python train.py --intermediate_size=768 --norm="layernorm" --bias="none" --init_std_o=0.00425 --lr_head=0.00809 --schedule="wsd" --doc_mask=false
Each number is 200 + 30 x the weight over its row's rms, rounded and kept within 0 to 999. Layers, rows and columns count from 0. The size before them is the row's rms in percent of the matrix's.

# layer 5 MLP down (transposed), 768x192, rms 0.113, rows 61-97, columns 96-191
099,166,183,197,214,249,181,204,245,227,201,261,177,265,122,219,173,190,237,233,267,211,170,153,199,163,191,165,184,193,184,247,165,215,184,149,194,190,233,208,245,268,186,203,216,218,208,162,209,167,218,191,223,202,179,281,212,199,177,242,190,198,204,168,210,149,210,212,213,187,198,184,214,192,197,217,204,232,184,196,216,221,230,231,153,194,246,222,163,145,238,199,184,193,147,175,215
104,161,196,191,196,213,163,183,136,192,281,198,177,191,177,238,191,188,231,151,238,198,225,240,203,203,170,214,192,216,215,166,220,243,233,175,167,185,131,217,199,214,174,149,218,209,149,195,159,198,255,176,164,196,188,158,208,179,220,181,213,264,197,202,209,210,198,211,177,146,240,194,151,188,139,187,176,180,235,160,146,207,224,190,255,145,153,207,185,218,247,160,224,186,243,154,237
113,185,224,189,135,191,213,160,210,193,282,213,209,180,182,195,185,216,223,150,173,217,236,171,236,180,196,190,215,237,187,174,291,197,223,253,238,201,213,221,235,178,219,189,163,247,236,216,212,161,204,196,187,243,236,233,217,190,166,214,193,167,169,193,201,204,104,225,199,185,205,165,212,166,208,178,215,264,213,187,200,193,218,178,250,174,192,203,271,202,214,228,149,154,247,228,191
103,249,216,192,187,214,244,133,217,258,215,191,143,213,229,211,223,181,202,155,220,237,227,220,230,203,196,151,246,199,200,243,182,185,196,181,241,221,204,213,153,165,268,224,167,217,206,194,198,229,138,213,231,188,218,202,219,246,176,197,214,217,210,258,155,191,173,161,197,204,179,263,243,228,178,215,239,180,243,236,191,184,189,175,195,150,236,179,164,199,210,200,144,232,177,127,174
111,166,199,226,180,185,202,188,247,212,177,224,196,178,182,168,233,183,148,279,256,227,208,232,208,218,185,235,193,198,185,192,187,207,188,186,197,181,177,187,151,215,157,191,216,222,193,170,212,245,206,201,201,176,192,169,168,270,178,245,180,196,219,201,248,211,179,234,246,168,233,191,238,221,167,215,177,221,196,222,186,195,207,208,256,169,184,192,192,134,263,229,220,163,259,173,207
096,201,206,171,194,226,168,205,229,200,178,236,194,235,147,180,119,202,210,235,216,206,197,196,271,180,200,227,201,164,151,212,224,182,259,183,201,215,222,180,175,132,193,186,216,182,202,185,157,214,134,206,217,161,216,215,200,205,246,217,231,197,211,200,211,156,168,188,182,262,217,188,212,175,239,146,223,180,204,207,197,224,205,190,162,179,206,210,218,154,173,194,189,173,169,214,199
112,217,240,216,190,174,219,147,243,231,195,172,211,209,173,175,228,190,200,162,274,230,174,186,235,149,249,170,194,226,225,236,174,248,208,194,197,192,212,165,233,181,189,212,154,189,209,201,161,232,192,183,190,208,183,163,202,223,208,194,219,257,195,184,216,174,113,214,198,244,202,211,201,228,262,240,175,196,218,246,227,235,237,218,139,187,242,187,185,194,196,202,211,187,228,162,210
100,228,188,186,185,237,186,277,206,278,156,238,181,244,180,178,218,194,210,167,232,233,224,226,222,179,193,187,169,171,232,201,248,219,148,181,172,139,237,213,192,249,240,218,179,224,136,172,161,178,159,179,216,286,173,198,245,201,184,223,185,184,161,241,225,196,197,220,224,244,206,241,236,233,203,216,207,250,188,194,223,205,206,219,181,177,217,208,239,202,263,174,198,180,142,173,215
084,166,186,203,189,196,166,233,236,201,148,234,192,207,242,217,224,221,159,251,200,152,232,256,226,184,175,243,192,207,235,211,214,205,164,247,197,111,180,220,213,159,159,201,203,159,188,214,263,160,157,247,182,219,224,185,197,167,168,201,164,228,132,144,231,222,228,208,189,208,175,217,186,135,210,229,201,146,130,245,202,248,207,216,234,250,163,233,202,227,178,197,189,241,196,220,188
101,215,203,211,197,243,215,135,194,232,204,226,148,210,225,230,190,204,228,178,237,183,224,173,202,200,260,196,254,166,245,239,215,219,195,174,201,260,183,225,241,185,241,228,175,190,240,216,190,283,243,185,248,175,165,203,238,244,253,250,237,197,210,235,197,208,160,180,161,208,179,207,205,184,223,176,247,147,224,181,194,204,240,194,220,229,204,227,191,175,233,205,244,237,177,183,203
103,155,186,206,167,240,205,186,161,194,167,248,206,276,202,204,178,174,244,229,244,168,157,192,233,185,178,163,156,136,184,227,158,198,202,246,232,179,241,195,202,186,183,216,217,117,209,158,200,159,201,219,181,203,233,212,206,234,176,225,236,155,231,191,223,264,188,172,162,239,232,194,242,185,208,170,231,217,202,217,266,224,243,221,171,216,232,189,191,166,207,179,200,208,163,156,175
111,188,224,213,224,167,226,136,190,175,220,264,157,216,189,184,208,199,250,196,194,236,128,173,189,203,202,178,193,255,214,179,164,178,183,196,220,207,189,272,201,239,220,234,209,213,261,200,193,198,246,190,245,222,177,213,206,183,226,196,195,165,214,169,189,209,168,205,228,196,170,209,279,167,241,184,172,191,230,197,214,180,208,197,236,158,198,193,220,181,192,200,193,233,243,154,230
127,247,189,236,221,165,172,153,210,158,176,162,223,153,231,196,100,191,223,270,195,179,178,176,180,208,177,202,227,203,196,160,208,180,199,184,195,269,184,215,202,192,281,236,171,187,168,136,204,196,177,201,173,178,205,190,143,195,200,177,210,181,172,182,154,230,153,227,239,202,170,239,202,187,197,165,205,214,200,172,177,253,191,197,244,180,225,204,170,196,205,174,197,153,199,240,247
099,144,215,159,232,204,194,202,182,213,243,210,195,191,230,213,201,242,212,201,164,132,228,179,193,262,182,196,220,183,217,207,130,189,197,177,217,250,248,195,244,233,215,217,174,243,191,197,188,168,176,184,248,191,215,177,235,231,188,163,213,192,187,175,216,216,124,157,158,220,208,203,221,238,200,186,219,137,159,201,186,175,205,180,223,203,186,195,232,202,232,197,166,229,162,159,224
111,220,243,159,243,191,227,185,280,176,159,245,247,214,157,167,187,171,193,216,132,188,234,234,207,229,205,199,205,263,213,173,219,201,244,182,201,149,191,160,178,198,226,244,203,266,183,196,181,179,186,229,219,193,176,214,250,226,246,196,209,196,224,226,162,171,223,187,201,251,262,152,231,213,185,170,212,152,205,180,199,228,186,197,138,184,175,193,186,196,229,221,232,157,168,154,190
123,194,174,194,179,194,194,211,169,175,197,196,199,210,227,219,255,204,164,209,255,230,219,253,210,252,212,134,204,193,177,244,250,211,201,165,160,259,214,196,213,211,162,221,247,213,236,187,270,171,178,211,200,199,172,267,225,244,219,221,121,221,242,164,211,230,188,241,218,139,226,178,179,256,233,184,192,188,208,213,217,220,211,216,216,153,175,186,197,170,226,217,160,202,121,221,194
097,209,199,240,225,234,192,248,201,168,178,196,224,247,201,206,239,246,183,218,174,241,224,213,210,186,212,204,206,181,238,161,199,175,209,214,220,188,256,217,213,165,156,143,164,202,202,252,226,108,201,230,164,211,225,214,214,134,233,216,156,188,178,209,202,137,178,260,228,218,228,247,228,224,291,200,185,214,183,165,221,174,109,237,236,206,181,236,192,232,219,209,209,182,222,185,149
119,238,159,187,190,193,229,159,196,162,186,249,215,248,214,151,187,200,239,215,235,227,170,189,226,243,173,229,238,169,238,176,166,202,217,241,208,212,174,254,208,237,211,241,188,169,222,209,149,184,180,188,192,224,273,204,232,178,222,213,209,221,158,216,228,210,174,179,155,224,181,216,174,164,181,160,181,168,194,183,174,167,212,208,159,190,204,210,184,197,174,169,172,216,205,211,166
110,182,147,169,217,204,208,215,167,195,191,177,223,205,205,192,173,213,243,217,210,193,232,175,217,251,226,202,202,186,210,195,175,205,219,155,217,214,206,183,151,181,216,224,183,212,147,221,144,236,265,210,150,233,198,266,144,247,222,138,172,124,191,184,200,211,160,199,207,239,246,263,186,190,202,204,223,190,215,235,223,140,200,207,182,232,205,181,181,188,189,251,172,153,277,221,184
080,223,204,207,241,251,163,162,218,283,198,196,231,265,184,257,196,198,235,218,176,232,141,202,209,176,213,200,244,195,239,142,229,211,217,249,168,192,190,227,227,253,232,234,226,205,182,218,211,206,188,153,211,165,227,184,189,169,216,182,171,238,252,267,220,235,213,262,242,224,235,212,196,210,175,213,216,195,162,201,183,152,200,248,222,255,187,191,184,227,212,173,220,185,270,132,214
118,161,176,190,229,177,200,227,205,206,214,226,155,222,271,190,205,191,164,194,197,232,160,179,251,244,196,202,263,225,224,221,220,211,193,204,205,158,194,232,221,183,221,238,172,150,242,208,245,185,219,212,200,218,229,218,172,183,211,203,193,220,191,212,244,191,155,161,209,197,231,218,129,187,148,174,181,198,220,193,210,146,154,220,182,155,185,223,215,218,250,204,190,201,214,181,159
118,173,187,207,219,263,210,231,215,157,170,238,232,233,205,228,200,239,205,222,187,198,145,198,201,197,188,163,192,139,164,196,181,210,176,223,217,208,206,227,188,230,167,216,233,195,275,160,225,200,223,172,218,212,177,175,185,204,207,226,232,231,173,215,140,198,226,207,220,246,172,172,195,173,227,242,213,203,213,229,207,227,204,194,128,228,184,200,149,172,176,178,194,261,183,182,218
105,176,181,216,210,270,141,271,181,224,182,205,208,192,115,161,206,193,212,220,201,197,154,193,230,213,191,186,182,150,151,198,181,181,185,209,210,198,205,222,218,194,231,183,195,234,180,154,163,155,213,201,197,227,186,222,219,239,199,224,132,205,182,163,228,200,217,265,239,240,241,190,228,148,202,183,187,249,228,207,228,231,222,257,215,187,227,215,198,141,227,183,202,177,123,142,175
101,251,235,182,223,197,221,193,206,233,228,233,206,151,171,204,200,238,233,222,178,221,161,158,205,163,180,226,244,217,197,203,213,215,145,191,181,233,178,185,176,148,202,216,185,189,157,158,217,242,222,187,197,225,182,217,199,123,169,215,200,122,194,222,211,233,213,172,204,178,252,188,199,254,208,141,188,183,180,211,208,205,240,168,252,151,183,186,179,179,214,188,264,192,263,177,248
084,207,177,212,206,224,174,182,250,175,172,170,204,194,224,158,216,218,205,186,181,234,223,204,204,189,259,215,217,157,257,234,205,200,229,238,190,218,238,193,234,225,220,158,149,174,181,225,187,220,191,184,249,200,168,223,173,261,138,187,157,210,187,214,220,195,139,199,175,230,191,154,174,179,254,167,209,217,153,277,238,185,201,193,258,221,223,194,189,197,202,216,193,201,176,191,123
113,183,194,149,202,179,151,219,250,253,204,173,201,170,245,210,213,233,217,161,183,224,197,174,105,169,204,236,238,227,236,183,238,185,252,218,177,202,231,149,219,212,181,214,185,270,161,190,207,178,222,228,182,178,160,211,170,155,189,204,200,174,215,194,198,175,148,205,203,227,206,210,198,215,171,226,186,217,186,242,222,158,217,200,265,208,220,198,162,204,200,223,158,160,222,208,177
094,188,229,217,230,205,206,208,227,236,189,115,229,151,175,189,195,186,191,259,162,204,172,193,261,213,155,191,200,157,228,209,188,185,179,192,229,216,235,200,241,249,231,232,178,205,193,208,245,207,237,162,226,140,213,218,177,249,173,199,181,199,168,176,95,262,134,208,200,245,243,200,274,222,208,253,204,243,179,266,208,164,201,186,209,213,189,222,163,173,237,248,177,202,212,175,133
093,189,182,240,175,158,189,196,165,216,161,207,237,189,213,204,268,173,218,231,238,224,178,190,138,228,178,192,220,172,171,206,174,246,223,178,215,165,153,186,190,260,194,224,195,225,252,228,154,181,196,211,143,203,211,187,185,197,206,201,182,175,177,172,184,208,152,204,195,225,190,197,167,194,221,197,198,199,172,186,230,189,238,251,223,134,205,187,253,188,196,214,200,213,183,243,185
093,192,221,158,216,234,203,192,217,217,186,214,209,260,162,213,227,215,159,211,151,188,214,207,192,149,209,254,255,227,208,207,201,219,151,180,165,267,228,210,207,227,186,182,183,177,194,235,239,175,186,234,181,190,222,250,215,170,214,210,185,190,166,182,182,272,202,224,203,220,183,184,129,196,227,168,188,262,156,248,159,200,190,283,242,215,211,236,240,217,174,262,162,194,191,221,127
091,217,251,173,162,142,189,182,197,202,262,259,248,184,155,268,182,195,239,168,243,177,223,218,181,194,201,215,220,184,165,215,244,225,177,232,171,237,237,199,245,197,243,200,246,192,227,217,193,189,154,197,210,165,211,154,224,186,170,219,211,160,236,163,188,195,196,171,167,115,153,231,222,201,216,194,207,218,184,232,167,229,208,227,225,164,170,240,193,166,191,223,213,204,226,191,220
096,239,163,169,225,178,209,211,220,156,169,219,179,194,191,217,202,212,188,198,202,153,250,147,197,176,262,237,221,185,181,261,193,233,212,233,218,190,187,248,212,162,228,233,183,188,159,196,218,210,257,155,226,187,187,143,216,267,223,192,282,196,249,209,211,212,221,199,239,203,174,181,230,189,220,193,199,145,186,209,209,159,238,195,208,189,227,166,173,202,181,135,248,178,221,176,276
095,233,225,249,169,211,188,178,211,153,257,215,274,232,214,278,178,203,214,213,181,176,228,162,234,227,199,160,228,235,183,233,216,244,178,195,171,249,223,214,193,217,223,181,194,158,227,180,187,224,215,219,206,161,153,190,202,192,187,208,211,186,249,213,198,245,197,149,217,173,217,194,232,295,226,220,178,207,154,202,197,199,199,166,239,227,155,207,197,185,204,194,187,177,191,266,233
089,213,151,217,186,213,123,230,204,189,212,155,204,209,174,198,236,181,171,191,145,210,254,209,208,194,201,222,220,216,186,152,220,140,212,225,230,184,237,217,182,276,203,191,165,202,172,208,197,193,169,224,223,186,217,222,134,211,246,197,120,217,200,188,191,187,251,225,173,264,212,196,271,211,187,185,222,250,151,183,197,163,164,177,234,161,210,193,220,157,213,210,244,229,169,246,171
117,162,185,175,178,148,207,187,212,232,183,201,224,191,241,199,200,202,202,155,214,228,156,159,221,198,212,186,174,181,226,218,190,188,171,208,170,196,237,197,197,231,198,217,187,197,170,204,200,199,170,153,195,198,170,211,183,256,184,190,219,214,168,229,219,245,156,191,214,214,190,187,158,224,250,118,185,226,202,204,261,234,194,214,233,246,199,162,208,207,208,207,142,185,244,213,169
119,177,203,172,231,161,217,199,217,185,208,167,203,233,226,116,124,211,211,184,203,187,185,198,267,179,227,203,195,171,174,218,216,211,207,180,197,224,172,246,261,138,216,228,136,195,192,174,177,196,220,152,220,204,179,169,228,209,226,187,199,184,244,206,208,252,146,168,172,180,210,161,249,198,149,179,207,200,144,197,207,229,203,190,179,178,193,187,229,154,189,158,234,173,180,178,199
114,204,180,216,163,206,189,198,210,208,194,195,172,222,180,256,223,163,248,168,218,240,149,188,217,193,173,143,157,172,176,200,161,184,199,142,203,203,183,213,185,194,228,194,176,166,169,165,238,200,180,217,207,197,187,153,203,222,196,245,237,218,191,207,215,248,163,216,230,246,187,174,229,217,248,183,221,229,244,202,206,245,212,166,286,256,185,173,167,158,232,179,208,236,236,183,174
115,236,230,181,235,228,124,217,198,215,167,192,242,201,226,174,202,228,215,256,208,188,190,193,198,213,202,190,222,167,217,256,188,138,204,168,198,228,250,215,219,251,210,248,189,168,218,201,249,163,202,165,219,156,126,210,154,244,204,270,185,189,225,181,194,224,238,203,204,233,201,185,210,208,190,198,241,173,184,198,183,237,208,235,186,138,242,246,216,181,238,179,199,195,172,162,174
# layer 5 MLP up, 768x192, rms 0.168, rows 62-97, columns 96-191
082,196,183,168,179,183,228,166,167,199,223,176,199,246,203,209,212,210,236,223,169,180,200,188,149,249,227,210,173,213,182,226,222,245,173,196,231,149,218,219,194,236,134,237,214,253,187,243,212,190,238,189,249,183,201,221,196,237,187,157,185,170,175,232,224,244,228,187,219,218,269,203,199,248,203,199,164,197,113,195,241,190,208,153,162,154,246,251,202,258,153,224,171,175,161,190,179
103,178,181,186,197,178,225,225,210,188,220,208,173,237,209,185,231,239,227,175,197,176,165,248,230,156,174,159,203,216,211,162,186,187,157,197,156,190,309,225,227,266,188,251,203,240,164,255,124,295,222,241,203,195,217,214,197,201,193,232,187,244,206,162,194,189,179,226,206,171,182,230,214,221,220,228,172,215,189,182,168,171,163,221,161,207,165,225,267,247,183,191,221,257,133,232,214
093,223,196,185,138,183,207,222,198,176,225,198,153,162,205,175,222,192,185,256,200,137,219,200,205,202,189,246,109,182,224,178,263,226,206,169,207,204,186,200,200,236,186,136,217,218,216,188,202,202,231,220,176,107,153,192,180,204,175,201,191,207,166,186,225,203,207,177,203,122,160,143,211,238,206,237,273,168,204,213,112,198,196,155,243,172,194,188,163,201,225,175,214,175,194,198,209
113,223,187,234,183,214,191,210,147,164,190,219,196,260,173,192,153,181,267,89,169,178,194,233,213,244,237,186,206,243,214,218,223,177,163,181,200,188,243,207,202,199,128,174,179,213,254,218,230,216,223,214,217,233,231,201,197,239,236,153,198,231,198,205,190,146,214,268,140,220,125,163,267,165,201,261,170,182,169,136,220,186,208,203,172,168,174,211,222,244,166,196,217,176,210,222,211
091,213,218,206,202,197,199,148,199,189,204,186,226,137,216,241,284,226,203,224,192,229,189,222,158,199,229,196,198,240,241,136,158,206,194,237,198,194,155,116,212,188,217,220,227,154,205,169,209,242,236,203,180,203,272,207,212,220,221,209,148,202,200,198,215,224,224,209,173,161,177,213,172,180,200,200,194,183,234,205,216,186,231,176,152,235,277,200,155,235,212,198,200,178,196,213,243
099,212,179,207,204,174,250,219,203,196,250,198,217,187,250,185,180,214,212,215,187,175,220,214,192,207,196,219,167,207,232,202,223,210,205,197,208,187,195,170,171,211,185,220,203,193,155,208,239,139,192,194,175,197,215,207,173,153,196,201,169,212,153,172,148,226,217,222,198,238,240,229,199,182,150,252,226,190,182,202,148,272,228,237,230,221,143,206,192,179,257,159,207,200,191,227,204
092,202,222,175,255,245,224,209,181,172,239,193,205,204,227,240,192,174,180,277,162,188,230,173,207,153,200,215,264,168,189,182,172,143,199,269,225,222,237,214,241,156,208,211,223,188,171,198,222,220,161,162,192,187,189,212,207,185,244,226,195,211,176,184,240,230,213,222,231,195,193,148,233,199,156,254,209,202,199,195,161,221,163,231,184,210,195,155,187,234,120,158,231,235,224,195,219
097,185,220,189,263,153,185,165,185,168,185,230,193,159,205,165,195,256,239,216,210,163,156,227,195,254,153,197,182,247,204,219,216,176,161,234,170,220,179,186,204,162,191,209,227,189,198,126,222,203,215,233,216,169,181,211,213,222,232,157,197,212,235,214,220,217,167,222,197,207,218,135,197,239,178,181,190,235,194,218,242,174,202,181,195,182,250,169,253,166,242,156,192,227,183,233,211
100,233,182,133,165,227,172,219,217,149,171,168,174,190,252,245,196,184,206,212,153,213,247,165,207,229,204,179,186,225,175,174,164,234,163,179,179,151,207,168,216,211,152,152,287,175,124,191,205,211,213,240,200,184,210,226,185,273,230,196,146,147,171,182,220,191,218,167,146,202,163,180,197,193,207,144,184,238,162,165,203,172,234,246,187,177,162,197,233,220,210,186,165,231,204,178,243
091,223,160,216,241,164,228,237,213,191,201,175,166,143,156,186,226,237,175,177,128,208,162,190,210,201,208,191,172,208,225,210,244,166,232,205,179,179,203,190,183,237,208,225,224,203,174,189,245,171,155,192,186,264,198,256,258,130,180,179,218,204,190,201,208,200,210,216,236,157,217,258,229,201,174,263,191,159,231,217,196,177,146,207,228,211,203,175,211,244,183,168,194,169,204,176,169
098,262,229,168,214,230,168,208,168,175,226,198,189,202,237,188,271,228,223,198,163,207,233,168,235,152,236,191,161,234,247,189,220,227,194,191,235,195,263,247,188,285,137,121,244,199,186,196,166,167,191,179,211,254,255,208,159,228,161,175,183,260,187,174,196,179,201,183,162,177,160,233,213,181,168,172,230,213,182,178,232,189,177,187,194,170,198,206,209,244,259,196,213,188,174,214,213
102,289,216,203,125,192,203,180,199,221,197,151,245,189,160,196,201,181,182,191,206,233,212,224,233,222,220,164,249,217,242,186,247,200,201,155,165,230,240,191,210,199,216,240,191,227,220,232,209,183,253,167,257,188,161,211,337,210,191,152,195,221,144,181,198,187,166,203,219,207,208,200,202,186,161,240,172,231,190,207,128,181,199,196,231,240,219,193,247,218,213,179,196,193,202,188,199
105,179,191,237,183,163,189,160,179,186,219,193,215,182,183,217,212,206,200,209,201,236,175,185,206,315,201,166,194,188,168,201,190,169,208,188,206,214,202,182,193,237,171,176,241,193,208,207,195,216,244,238,143,193,178,211,198,219,150,248,176,219,214,198,265,133,184,195,194,237,211,184,243,218,143,197,211,143,162,193,189,210,205,233,156,190,189,226,239,234,248,268,232,204,203,230,253
096,216,174,275,158,188,180,293,190,223,223,203,226,161,210,149,196,174,235,154,226,229,157,215,198,193,214,175,288,189,255,223,208,288,148,208,200,161,216,209,193,199,186,174,226,220,225,183,223,208,195,208,203,215,134,206,157,188,171,228,194,209,217,155,248,174,169,186,151,191,207,137,236,145,217,215,234,180,236,189,193,190,199,148,239,164,164,163,221,242,231,185,218,250,196,164,199
104,243,211,162,177,204,265,230,192,201,186,190,183,185,216,155,181,205,135,160,214,240,203,229,179,152,202,196,154,216,177,164,179,176,251,211,254,202,235,163,163,233,171,161,228,205,228,179,147,200,232,159,212,244,165,224,197,231,181,151,211,219,185,221,187,189,191,207,229,170,178,189,157,194,187,200,228,161,229,225,194,230,213,179,199,232,142,161,186,178,191,169,159,217,201,282,220
105,224,147,221,251,154,222,168,236,202,193,201,230,176,265,199,180,197,132,220,230,173,251,233,193,192,235,152,210,182,140,170,226,248,219,200,192,248,154,214,199,191,171,154,218,202,215,149,240,228,156,198,236,118,204,136,265,213,196,180,203,227,200,153,220,169,188,202,178,188,195,180,209,221,207,173,218,241,222,209,189,178,255,202,195,233,254,146,196,175,212,191,225,186,229,207,237
117,220,137,225,185,183,223,196,182,154,208,173,230,190,192,179,202,190,216,211,226,261,181,243,189,206,235,217,182,220,226,200,211,184,216,195,185,211,180,182,184,222,214,241,186,248,199,205,190,234,175,187,206,168,204,210,202,178,208,177,163,201,151,213,197,218,213,235,266,155,164,261,208,221,149,202,234,226,172,162,186,230,176,163,233,197,207,180,278,189,263,197,235,171,253,222,190
104,166,196,150,174,144,212,177,178,159,232,217,154,227,180,208,195,219,222,186,188,242,233,201,224,268,184,223,219,206,230,177,219,235,193,150,225,159,188,219,192,217,147,223,183,213,251,143,204,199,188,222,268,236,182,236,158,212,204,190,153,157,226,202,176,127,231,178,209,176,210,151,201,198,174,169,191,168,160,222,213,91,210,242,196,219,193,182,208,232,199,191,183,201,211,225,166
084,116,248,194,255,182,235,251,156,209,240,170,188,172,168,169,177,178,198,204,239,201,200,192,163,253,228,212,196,207,209,221,203,182,175,213,201,182,155,196,186,206,151,197,207,187,223,172,140,204,133,220,207,186,262,253,205,205,263,233,226,218,159,206,139,207,218,162,205,230,160,197,178,262,168,178,211,226,181,166,149,178,271,184,130,205,209,231,197,206,160,217,206,212,207,235,182
105,233,168,224,184,153,180,253,175,205,249,192,189,225,242,155,229,210,226,232,213,216,248,176,223,222,191,209,221,215,226,177,203,198,231,254,241,202,225,194,141,210,196,210,204,194,225,157,192,157,201,187,157,214,199,201,150,207,191,199,152,195,180,226,144,227,230,190,228,152,216,273,232,249,146,200,171,190,248,201,217,221,206,171,216,217,162,200,208,186,218,204,196,232,231,193,172
101,186,212,221,145,233,165,217,161,204,201,209,177,185,174,178,197,220,120,207,185,205,155,182,231,205,153,183,201,239,235,200,241,182,192,249,176,170,244,215,188,229,175,216,164,152,155,216,181,167,226,235,190,212,193,198,248,216,130,223,174,205,210,150,283,201,169,221,211,176,192,251,178,216,196,156,240,172,202,209,229,154,205,199,234,239,237,204,213,227,253,193,207,224,174,216,176
094,268,212,175,222,219,229,170,186,221,217,174,191,201,246,232,178,164,160,197,169,149,166,245,240,135,195,174,154,242,177,179,189,183,243,222,195,197,227,199,218,181,173,201,213,211,189,191,236,185,204,180,240,216,165,210,224,176,206,224,207,178,210,159,188,214,221,206,207,179,183,186,222,226,222,239,195,184,176,159,222,213,222,182,191,252,189,186,155,225,157,125,165,230,237,197,213
083,208,197,243,202,225,204,183,208,206,197,262,211,185,183,191,191,227,206,169,220,257,192,240,243,180,187,170,215,204,182,227,180,181,241,194,214,209,206,186,203,185,120,197,191,182,200,242,209,272,146,215,235,208,186,221,256,214,227,255,195,186,215,184,199,179,187,283,176,190,225,233,201,230,199,231,135,182,225,179,193,191,189,86,166,232,186,174,179,286,219,160,167,215,207,175,220
091,184,218,227,187,198,252,183,197,213,243,198,204,219,211,267,241,174,189,185,172,184,178,240,193,198,169,212,186,231,195,164,165,183,166,232,174,211,201,193,176,141,189,189,215,226,213,145,180,198,185,231,143,218,213,173,213,200,303,203,234,184,133,160,185,204,267,209,218,140,204,223,154,213,173,171,214,196,230,178,178,190,194,191,189,195,196,190,242,190,209,192,227,181,194,202,284
108,225,153,190,173,203,185,201,207,141,183,201,188,236,194,172,199,242,182,143,227,203,168,215,153,185,225,168,193,206,245,200,226,226,211,174,180,195,183,122,194,270,176,191,221,218,171,217,273,205,174,200,183,137,251,156,171,191,246,218,156,265,183,183,135,167,191,215,183,190,214,210,159,223,146,234,163,171,224,206,179,154,219,200,180,155,217,200,211,197,191,229,180,189,178,192,216
099,245,239,189,190,174,215,168,134,211,226,251,157,185,229,237,174,167,262,196,179,171,222,211,216,199,175,219,155,183,174,156,227,198,242,166,197,221,265,197,209,192,182,205,164,203,151,179,230,160,186,235,236,235,191,216,165,208,198,210,181,174,209,148,217,159,198,189,211,151,165,218,203,243,165,262,234,164,191,181,197,224,261,196,191,179,184,146,180,189,226,231,228,220,217,233,218
094,211,250,135,224,217,237,189,195,224,200,137,166,157,234,163,186,204,155,184,196,175,163,196,179,192,190,222,192,195,216,173,184,169,251,183,223,153,181,184,148,182,160,209,224,196,235,197,144,163,200,174,248,216,187,192,211,182,199,203,204,198,165,224,207,175,206,205,187,167,224,215,193,201,185,228,181,185,183,203,231,181,223,149,195,252,173,158,129,209,178,180,220,237,146,241,215
093,141,227,126,180,227,189,175,161,226,259,129,206,232,217,277,200,174,157,225,165,227,244,185,240,180,189,195,237,232,188,188,202,199,227,203,220,193,245,226,209,209,218,216,179,230,161,223,179,230,189,209,226,199,129,192,167,182,218,169,222,178,184,210,208,195,234,189,240,208,175,223,211,232,138,202,196,206,201,243,167,216,176,151,178,250,158,159,234,179,262,178,213,205,171,198,215
085,226,176,241,171,183,213,169,223,200,235,183,239,263,242,149,214,195,148,193,132,246,249,194,210,243,239,192,224,268,207,188,206,247,176,166,241,189,223,205,207,235,215,213,207,180,142,204,216,158,209,215,205,216,203,169,219,253,253,184,227,170,209,197,201,193,248,209,137,248,253,187,203,166,177,129,183,209,251,183,253,236,207,200,196,177,254,260,180,293,163,191,212,185,240,204,200
101,250,197,183,225,221,257,180,224,172,225,212,211,152,203,191,233,197,172,184,186,165,153,271,207,214,202,189,188,250,146,210,205,233,163,200,211,238,244,226,172,195,191,233,142,207,217,186,226,187,222,170,156,222,242,200,256,222,255,224,192,164,171,208,241,190,199,204,218,267,222,176,173,160,145,201,204,172,201,170,193,238,192,192,142,179,199,134,157,190,197,207,222,202,198,201,246
093,193,185,207,199,240,174,294,175,224,204,214,177,196,183,230,211,173,159,145,224,196,274,234,214,195,188,207,210,262,243,209,225,231,188,181,229,182,241,168,158,210,238,169,209,201,187,218,226,137,195,198,200,188,243,180,250,185,260,135,189,222,203,231,155,172,172,143,132,238,201,231,201,215,181,228,193,199,240,223,193,213,193,235,171,176,178,270,217,222,201,188,256,202,229,208,166
092,215,251,179,238,237,210,237,225,185,257,243,209,181,217,233,268,191,244,184,211,173,221,228,224,158,242,188,197,189,221,214,179,221,216,249,219,202,145,251,187,154,197,221,218,180,188,183,210,189,225,198,185,176,189,214,217,186,213,213,265,224,225,219,135,149,176,228,264,216,160,209,177,161,225,211,179,195,224,267,178,187,205,226,211,223,203,184,201,251,193,193,212,162,190,182,193
102,216,230,202,199,201,147,234,170,242,171,242,192,204,209,215,271,223,205,227,227,160,194,151,222,227,199,204,192,220,165,163,202,207,168,228,184,168,207,223,158,228,196,223,236,141,159,202,161,220,196,218,188,201,177,206,223,188,188,157,251,209,186,219,171,177,155,211,230,159,223,125,171,212,167,228,212,187,209,122,160,173,206,225,218,223,188,225,224,180,204,175,150,199,206,194,177
106,164,165,222,201,227,139,207,206,176,204,202,180,181,241,192,235,223,230,219,174,165,146,199,161,235,195,173,174,197,183,262,159,205,178,185,168,213,152,170,225,179,179,194,257,201,225,179,169,227,224,211,151,199,223,239,148,194,210,228,280,146,141,177,204,199,291,251,181,201,168,192,184,203,202,175,222,163,248,222,183,196,201,218,155,226,204,143,173,238,184,203,146,186,192,173,180
100,206,186,202,222,165,178,195,182,222,237,183,192,181,176,267,232,188,207,196,179,235,187,208,209,244,200,181,204,163,194,161,206,212,169,223,217,239,207,149,155,156,185,237,168,199,224,215,195,198,229,167,160,225,165,236,235,192,218,172,203,206,212,232,185,218,139,199,235,178,267,179,231,184,207,228,228,198,223,188,200,177,169,214,230,227,229,176,256,240,186,151,195,214,206,193,171
100,227,206,241,196,178,234,188,244,222,208,210,228,202,162,201,209,168,167,153,213,221,236,253,286,202,192,194,167,179,194,192,180,186,207,220,248,228,203,204,185,189,158,179,153,218,176,233,190,148,197,201,234,152,179,163,214,221,250,156,195,182,201,220,177,240,139,156,174,148,190,169,165,183,177,248,275,193,230,184,153,156,193,188,241,161,171,188,186,205,183,205,235,161,224,269,176